config.toml
num_hidden_layers = 13
hidden_size = 128
hidden_act = "gelu"
norm = "layernorm"
rope_theta = 10000.0
tie_word_embeddings = false
init = "normal"
init_std_qkv = 0.0396
init_std_down = 0.00388
optimizer = "soap_variant"
final_lr_fraction = 0.05
max_seq_len = 256
Each number is 128 + 32 x the weight over its row's rms, rounded and kept within 0 to 255. Layers, rows and columns count from 0. The size above them is the row's rms in percent of the matrix's.

# layer 6 MLP down, 128x512, rms 0.215, rows 0-127, columns 384-415
size [108  98 102  96 104 102 100 106 101  98  91  99 100  98  95 104 101  97 101 102 100 102 108  98  99 103  94 102 103 105  96 101 102  88  96  97 104 104  96  97  99 108 118 106  98 107 100 100 103 106  92  93 100 108  94  99  93 102  98  98  99 102 101 102 104  95  95  98 104  99  97  95  91  99 102  98 102  95  98 102 102 104 102 101  98 102 102 101  91 102 105 103  93 103  96  99 102  93 104 101 103 104  95  99 100 100 102 112  99  97 102  96  89 100 103  95  99  97 100  98  98  98 110 102 102  97  91 101]
[[158 154 112 130 119 132 122 132 144 142 104 134 134  93 125 134 130 115 147 105 109 141 102 115 136 141 157 117  99 106  82 161]
 [138 126 145 136  88 127 202 102 134 165 160  84 129 117 163 168 133  83  83 129 146 151 123  84 178 116  50 118 106 136 127 106]
 [128 123 115 164 178 126  97 158  93 123 120 113 130 169 130 126 117 118 164 112 146 110 151 126 174  98 126 110 118 154  80 110]
 [105  62 147 109 102 166 173 170 141 157 161 144 123 183 129 122 142 141 122 131 126  97  84 155 103 135  96 117 139 131 127  90]
 [ 94 116 110 123 123 127 150 129 113 158 164 126 107 205 159 141  76 126 154 157  79 121  91 122 147 130 165  95 214 130 129 105]
 [131 146 128  62 110 161 133 113 123 130 109 204 101  64  92 129 163 144 102 164  84 156  75 111  89 163 179 143 173 205 173 152]
 [192 127  93  69 160 175 160 106 224 121  90 117  93 135 116 113 105 116 108 183 160  74 183 122 141 106 106  81  88 136 125  94]
 [177 181 121  91 144 119 114 136 162  84 163 162 100 168  97  94 153 152 119 115 126 161 101 156 100 127 140  98 116 151 166 117]
 [117 119  69  97 101 136  75 103 100  58  96 116 106 167 117 124 118 110  89 175 132  61 131 206 155  87  87  72 108 100 138 169]
 [124 108  73 138 135 172 134 169  67 152 104 101 126 118 155  72 159 149  86 161 136 125 140 130 155 105  95 136 137 166 120 145]
 [ 88 128 128 136 171  97 103 119 112 120 121 105 109 135 123 120 157 140 116  87 119 146 124 131 156 147 112 135 103 140 149 118]
 [143 131 130 143 111 122 107 148 189  91 132 154  96 104 106 112 135 120 112 123 152 132 137 119  44 148 152 141  76 119  99 123]
 [118 160  98 164 138 120 167 101  92  89  88 110 170 108 140 177 130 143 127 150 106 132 144 139  77 153 141 145 121 139  80  92]
 [123 134 100  93 151 189 106  57 126 125 111 149 134 119 155 123  95  76 132 164 211 101 123 186 106  88 116 148  93 168 162  90]
 [114 151  92 179 144 135 142  98 181 124  96 128 117 115 114 128 129  82 167 142 151 135 118 103 125 136  84 113 145  86 195 110]
 [112 139 145 100 102  95 114 168 188 129 119  96 121 145  87 122  75 136 149 105  88 179  96  86 140 161 131 148 159  88 133 140]
 [165 119 208 189 119  75 159 143 129 160  80 119  96 103 153 136 134 163  58 142 107 190 124 166 152 108 141 168 158 116 157 153]
 [105  96  88 120 147 122  89 139 136 195 173 141 115 159 131 114 124 153  73 150 129 102  95 122 146 152 169 133 167 188 137 142]
 [139 172 174 182 128  99 133 108 102 122  95 119 123 129 147 105 113 102 124 132 133 118 150 102 175 120 212  91 142 152 106  88]
 [ 96 162  81 162 147 119 133 115 170 168  82 117 115 110 145 138  92 136 103 123 171 147 105 120 123 104 104 116 105 156 100 125]
 [112 137 121 118 165  47 172 118  68 112 107 148  78 131 149 123 113  97 129  92 144  73 147 119 102  50 138 162 160 173 122 173]
 [143 101 134 141 126 159 104 106 134 146 197 119 123 156  91 111 125 116  97 135 130 142 174 114 123 168 100 171 154  76 121 165]
 [ 86 148 146 111  84 114 132 149  96  77  80 108  88 173 155  67 100 117 129 122 104 103 109  90  68 168  83 144 141 113 108 124]
 [187 199  93 120 138 123  72 141 173 145  64  95 142 100 115 119 132 142 150 117 158 146 156 130 166 155 104  68 118 176 109 136]
 [101  96  89 139 166 190 163  81 102  90 100 121 124 111 144  97  97 182 135 129 197 127 147 119 130 144  96  89 106 117 102 161]
 [139 159 143 116 108 146 151 167  86 124 111  97 179 119  60 105 174 134  69 115 141 101 130 114 191 106 118  96  90 159 130  90]
 [ 86 160 110 123 137 117 126 174 114 151 127 114 153 115 126 133 167 106 172  84 169 149 170 127  46 191 143 131  45 124 106 146]
 [ 98 157 159  78 151 151 115 133 129 111  79 175 151 162 144 147 194 147 112 168 180  88 118 101 175 126  85 187 146  56 126 100]
 [176 104 134 160 110 108 135 130 132 102 174  99 143 115 132  78  99 127 137 108 118 129  90 130 105 141 108 118 138  74 132 141]
 [158 189 157 124 123 144 112 139  84  78 104 117 148 126 159 131 181 126 182 125 103 149  75 117 177  46 170 126 142 151 140 113]
 [179  65  90  90 136 154 103  80  85 124 143 172 120  26 105 117 164 176 132 148 163  96 121 101  98 134 130  98 114  90 161 148]
 [119 108 104 144 185 236 115  89 145 125  75 119 109  91  84 122 114 108 144  87 131  96  65 161 123 143 152 114 111 140  68 147]
 [100 103 131 154 139 124  63 152 100 132 117 111 105 134 141 139  14 111 157 134  87 126 135 165 197 145 114 110 130 138 158 122]
 [153 142 203 120 133 143 120 176 165  89 133  83 136 176  73 140 118 144 162 111 175 112  98 126  75 101 120 169 129 113 128 128]
 [142 106 112 155 139 191 118  72 109 157 116 162 150 171 126 158  77 167 179 142  69 135 111 101 117  85 108 169  93 137 130 159]
 [174 121 120 153 147 118 157 181 122 141 128 170 149 149 190 128  72  70 200 126 139 137  93 137 162  90 154 129 126 151  76  85]
 [165 108 164  75 103 147 147 104 166 149 122  93 123 143 111 179 156 145 133 156  84 147 163 138 130  81 144 104  46 134 123 175]
 [107 170  42 108 102 116  98 165  91 149 137 118 159 105 191  60  85  84 151  82 131 130  96 176  95 100 122 165 119  88 147 150]
 [ 96 133  84  49 132 115 121  92 176 133  59  70 171 161 183 139 140  85 138  71  76 128 133  53  98 180 139 146 178 175 114 122]
 [118 122 112 123 158 182 114 147 106 150 178 116 103  92 111 136 164 110 176  97 144  97 152 149 165 176 111 154 117  97 184  99]
 [159  89 206 140 140 126  92 131 119 142 115 132 177 117 119  53 139 105 186 152  98 105 170 119 173 178  52 162 101 144 149 104]
 [ 90 160 103  97  89 143 132 107 139 230 178  89  91 134 140 129 114 104 101  96 138 123 156 162  98 154 117 131 113 144 155 108]
 [111 107 118  81 147 144 125 121 107 128 165 199  87 108 122 159 163  97  92 123 154 151 145 207 158 153 127  74 111 104 141 123]
 [143 158 157 113 186  66 153 131  92 154 150  73 115  83 120 142 113 143 123 113 158 131 188 137 146 119 108 101  69 121 105  70]
 [ 81  98 127 119 122  85 103  97 160 121 130 143 135 127 123 141  65  95  83 127  67 134 126 111 135 122 144 113 129 154 106 144]
 [127 159 176 118 140 170 152 101 112 129 167 160  80 174 193 112 126  71 123 163 139  86 128 174 105 142 127 130 129 167 130  90]
 [107 176 110  99  98  96 135  79 115 126 147 142 160 119 103 135 139 139  94 124  85 189 115  98 130 157  78 153 153 147 145 141]
 [102 133 129 147 171 167 142 140 158 147 191  93 166 130 108 168 170 135 155  99 111 136 144  92 114 120 122 136 126 142 125 217]
 [109 107 137 135 107 113 130 133  79 138 148 170 250 154 196  96 139  64 142 138 126 134  64 137 106 131 145 164  82  95  86 107]
 [119 126  80 143 155 143  82 102 127  88 153  75  60  96 110 174 138 148 123 120  74 165 135 180 113 155 187 143 162 122  98 108]
 [ 82 137  88 100 104 105  92 156 174 123 145 177  66 144 152 185 103 193  92 251  90 152 161 150 140 140 195 130  98 114 123 121]
 [ 86 178  85 137 122 217  96 121  72 144 107 121 173 177 106 139 104 128 122 178 113 174 119  85 128 105  93 146 131 173 171 102]
 [ 86 124  63 157 135 142 165 122 112 141 160 139 127 163 193 145 132  88 142 145 154 107 129 168 132 140 158 130 179 132 162  98]
 [206  71 150 121 126 175 176 173 121 153 138 135 121 103 119  57 132 123 161 125 129 154 162 104 129 106 140 101  91  79 159 154]
 [110 133 144 145  75 126 142 138 146 112 153 102 124 153 142 110 180 146 135 163  87 162 148 109 130 161 182 162 163  59  98  89]
 [155 142 127 143  87 156  71 104 168 146 102 113 162 108 137 128  48 110 147 157 103 118 122  49 207 116 112 102 155 134 142 158]
 [ 35 121 179  90 139 144 109 162 150 150 167 157 145 194 118 128 160 127  70 125 181 109 124 150  91  89 109 145 121  64 178 121]
 [ 89 144 134 113  69 119 126 161  97 186  76  93 122 159 124 153 117 101 119 107 155 151  97  95 148  84  89 103 110 175 155  98]
 [150 155 162 100 153 142 100 124 165 124  96 121 114 121 111 105 145 102 144 135 146 113  85 157 118  72 150 131 119 126 143 167]
 [101 163 133 135  77 105 131 143 143  79 151 119  71 151 108 185  89 138 167 154 140 131  79 120 124 139 107 176  95  81 105  72]
 [141 154  98 128 100 161  76 137 138 169 142 131 171  92 129  94 157  94 182 162 224  65  93  90 141 115 134 188 129 165  44 142]
 [133  85 141  97  81 104 101 106 174 184  90  53 119 123 144  82 135 153 113 154  94 133 165  76 140 116 163 122 131 128 142 135]
 [ 99 139  95 152 145 108 148 120  97 130 142  95 157 135  99  90  93 113 176 118  98 183  61 184 123  86 143  88 190 113 132 170]
 [136  90 163 131  83  98 121 126 135  98 155 118 151 153 134 153 103 156 123 142 161 152  72  75 104 159 148 143 124 115 119 156]
 [113 172 155  92 127 110 127 176 114 151 143 140 102 121 177 127  96 112 134 142 102 170 124 118 105 144 149 153 135  95 163 117]
 [136 168  93 134 151 130 133  91 107 116 161 105 100 111 154  99 194 112 140 133 121  86 126 176 167 115 160 152 155  56  82 124]
 [ 76 137 147 114 141 171 120  76 122  98 130 157 142 145 116  88 167 152 118 142 163 133 117 178  53 115 139 145 146 162 153 120]
 [113 163 126  95 114 122 132 192  62 114 118 149 128 182 150 112 131 131 109 143 128 130 147 101 101 105 113  91 131  97 128 181]
 [150  93 115 121 178 137 117 137  93 167 149 140 133 125 139 136 135  83 116 135 173 135 134  98  75 123 109 156  93 137 136 124]
 [135 118  90 128 153 147 145 129 131  76 119 107  43 176 176  61 176 158 134 102 154 115 114 162 111 157 143 155 134 140 102 147]
 [129 129 185 143  89 119 120 121 146  87 134 143 112 155 170 116 154  91 127  73  91 124 133 166 167 123  84 157 113 171 145 115]
 [202 126 115 184 151 103  47 114 111 143 159  96 132 156 175 178 124 107 119 159 114 137 116  95 107 111 169 102  97 179 147 107]
 [116 127 155 160 146 127 230 130 111 159 120  92 132 117 123 143 170 104 104 143 130 139 144 137 118 193 119 125 157 125 113 109]
 [ 94 157 106 140 109 111  81 164 124 154 136 129 137 109 123 135 131 115  74 101 167 118 179 162  74 125 139 156 160  96 117 116]
 [103 115 113 137 131 206 137 102 117 108 122 165 171 147 163 128 127 133 144 143 146 136 104  85 119 144 137 119  61  58  79 166]
 [101  96  89 109 165 155 207 154 107 123 119 171 153 163 100  66 122 112  87 154 153 126 126 148  83 183 156 129 128 147  95 107]
 [148  67  77 126 153 115 137 135 151 141 154 157 160 179 155  50  73 165 152 164 120  54 162  93 115 112 125 138 133 165 127 183]
 [ 74 158 119 105 187  89  65  97 156 137 129 121 133 183 133 103 112 173 130 134  81  69 111  97  99  90 109 127 153 131 155 130]
 [159 203 139 129  50  45  88 148 101 130 124 154 157 142  81 210 126 170 152 147  48 132  95 153  73 103 141 164 144  79 104 170]
 [ 80 135  79 135 156 156 105 126 166 120  91 133 129  92 123 106 123 107 125 136 164 179 131 114  85 127 124  94  86 101 171  91]
 [133 126 103 126 139  34 151 137 157 119 131 107 150 169 104  97  66 153 140 119 174 151 105  66 155 167 100 104 102 110 102  88]
 [136 165 137 117 170 101 117 127 110 195 150 146 138 133  98  73  67 180  85 132  76 118  99 129 107  98 112 139 152 128  95  56]
 [120 136 109  95 118 132 151 150 107 127 113 119 137 118 103 126 137  99 118  98 167 161 134 126 137 171 130  96 131  57 100 164]
 [115 128 170 152 114 120 124 196 106 118 109  97 111 104 166 196 162 121 107  91 179 114 131 136 117 100 100 160 105  76 122 158]
 [124 159 161 158 159 158 110  76 174  55 125 134  78 109 138 123  97 154 137 111 107 139 161 150 163 117 165 155 131 173 139 160]
 [163  79 125 102 126 132 161 161 130 168 148 114 151 111  74 122 162 137 116 138 135 112 159 192 177 184 135 172 124 148 162  87]
 [ 95 218 133 181 144 105 131 134 165 109 121 103  97 146 174 158 161 175 142  98 101 110 131 144 122  92 149  94 159 124  60 138]
 [146  99 190 131 117 131 163  92 123 137 157 138  76 157 105 167 132 112 104 104 112  85 122 125 132  80 109  97  92 147 173 212]
 [110 140 151 146 110 108 126  57  95 115  67 152 146  73 150 127 181 114  94  87  94 140 107 130 140 141 129  92 100  99 108 113]
 [135 131 183 143  51 139 135  98 163 100 135 135 131 100 116 161 153 100 159 123 131 141 121  93 109  57 108 109 125 113 117 123]
 [140 161 139  92 149 141 175  52 110 115 118 156  75 182  76 114 124 144 116 204 131 178 158 132 162 125 169 129 139 101 175 177]
 [156 151 134 106 110  73 145 144 125 118 109 100 145 136  86 145 156 128 137  56  98 138  65 132 135 102 152  88 116 160 113 153]
 [123 142  99 192 149 152 117 127 120 167 139 152 141 113  52 120 108 158 173 171 182 124 125 134 193 131 113 118 128 124 144 155]
 [ 75 125  84 158 139 134  71 115 159 117 162 143 108 154 163 121 134 131 177 192 103 172  97 124  86  94 154 140  26 155 115 122]
 [149 114 109 150 129  97 123 145 136 133 108 121 148 149 172 169 135 112 106 119 128 102 112 134 124 149 131 116 145 122 109 122]
 [ 96 135 162 159 151 126 184 141 122 153 135 202 122 137  97 112 143 105  85 175 182  72 153 162  86 154  81 123  61 220 109 122]
 [133 144 173 142 140  76 138 115 104  84 112  81  86 144 108 129 135  84 133 147 170 166 117  68 122  75 186  95 207 163 125 178]
 [140 197 142 107  90 125 125 136 111 116  98 126 124 117 109 123 104 161 124  93 108 137 133 175  85 147 130  82  84 108 103 114]
 [210 138 116 147  97 102 160 135 130 114 148  88 118  72 104 114 114 108 120 126 102 134  97 167  83 114 153 146 117 145 152 106]
 [147  87 192  79 159 139 140  96 141 133 128 128 160 146  76 156 134 165 147 115  69 140 156 149 115 105 175 123 110 103 131 122]
 [134 186 149 161 151 107  82 151 158 116 127 131 146 128 143 102 101 114 179 133  84 157 138  99 107 122 137 127 156  89 159  93]
 [157 120 137  81 188 131 152 117  99 160 146 162 101 118 179 107 109 132 179  50  94 155  53 172 112 161 149 179 119 125 124 111]
 [141 167 100 113 166 134 150 101 102 108 133 136  90 104 132 155 120 170  84 196 140 137 149  98 107 129 144 129 136 116  99 159]
 [171 140 103 129 127 158 142 117 139 124 168 174 117 139 126  50 105 116 190 124  99 137 117  69  90  65  81 116  90 191 171  83]
 [ 81 188 152  73 138  98 111 132 115 113 120 169 130 123  91 126  90 144 146 166  75 182 146  89  74 111 108 151 141 116  97  68]
 [128 177 134 140 152 159 144 113  97 136 169 107 183 147 137 156 141 138  92 168 118 110 125 142  81 137 115 163  97 168  91 109]
 [127 138 150 108 161 134 125 109 122  56 151 126 116 148 141 119 103  49 105 201 187 132 100 119 197 141 179 161 101 103  99  95]
 [112 153 111  85 122 100  86 134  95 113  99 144 195 111 110 153 127 156  80 156 163  99 189  87 156 134  85 136 143 172  78 109]
 [151 100  89 121  82 138 182 115 113 126 112  98  84 166 149 163 171 135 111  89 141 175 121  96 115 140 115  94 127 103 108 143]
 [126 140 120 175 140 151 128 120 138 150 115 161 207 157 104 123  87 117 107 172 157 176 116  88 153  96 165  84 119 152 106 136]
 [ 96 126 121 135  92 156 147 150 121 192 149  85 136 142 156 145 132  91 179 163 154 164 119  94  88 131  98 133 133 143 101 111]
 [ 70 103  91 131 116 129 145 162 131  81  88  88 140 180 114 116 166 117 153 166 182 139 143  82 133 158 111 117 168  79 147  96]
 [201 174  94 145 149 109 141 116 138 136 141  95 122 103  82  95 156 123 125 157 100 122 129 107 215  74 124 166 145  83 141 110]
 [ 90  89 146 135 151 162  78 187 158 134 160 112 149 135 107 167  97 146  78 122  99 122 116 110 137 135  99 164  75 163 176 175]
 [150  75 209 169  94  84  95 103 142 174 142 113  92 104 135 174 128 142 106 146 135  93 188 100 160 167 138 125  71 133  79 142]
 [126 132  85  94 153 141 154 167 128 114 105 168 127 200 162 147 117 151 133 135 134  89 143 104 170 142 122 118 101 132 150  74]
 [107  87  96 132 128 157 170 126 134  81 160 102 158 183 152  50 118 145 135 138 103  83 157  95 128 152  69 147 127 133 108 111]
 [144 103 167  65 168 100 127  86 121 120 112 201 168 158 184 132 134 196 119 129 121  99 129 124 131 126 149 131 109 144 154 107]
 [117 122 150 170 165 126  84 118 130 106 114 157 105 107 135 163  82 144  92 143 193 164 137 140 133 128  64  91 181 121 150 114]
 [110 145 121 114 126 119 108 144 161 130  86 145  98  50 127 154 113 102 187 140 125  93 125 130 154 124 143 153 135 145 125  84]
 [112 112 191  95  81 159  87 131 194  96 152 135 158 198 175 160 103 111 142 160 132 110 170 179 173 196 134 152 151 107 167 167]
 [154 165 115 132 124 150 123 130 135 125 150 130 131 200 142  69 103  81 109 185  95 150 139 159  88 103 148 109 117 180 130 173]
 [116  77 118 150 141 155 121 160  95 127 141 189 167 136 131  83 135 141 116 131 123 126 105 185 131 122  89 134 135 174 139  95]
 [148 127 179 164 139 116 108 138 170 147 151 109 113 163  83  99 129 154 145  96 105 157 141 156 166 103 140 133 130  70 136 121]
 [141  96 115 128 138 155 124 130  98 133 177 156 121 134 135  79 132  91 122 115 110 106 109 101 140 105 118  73 104  93  57 179]
 [135 149 149 155  74 129 106 114  89  78 136 128 155 110  78 211 159 104 138 121 156 149 142  95 129 134 112 177 135 140 126 112]
 [138 147 104 133 177 116 122 136 159 121 147 143 119 108 151 147  82 164  89 157 113 146 132  85 148 122  98 123 165 162 178 130]
 [141 149  99 102 134  92 118 107 187 140  56 144 139 143 100 137 136 149 112 108 151  90 134 172  59 153 144  67 137 153 117  84]]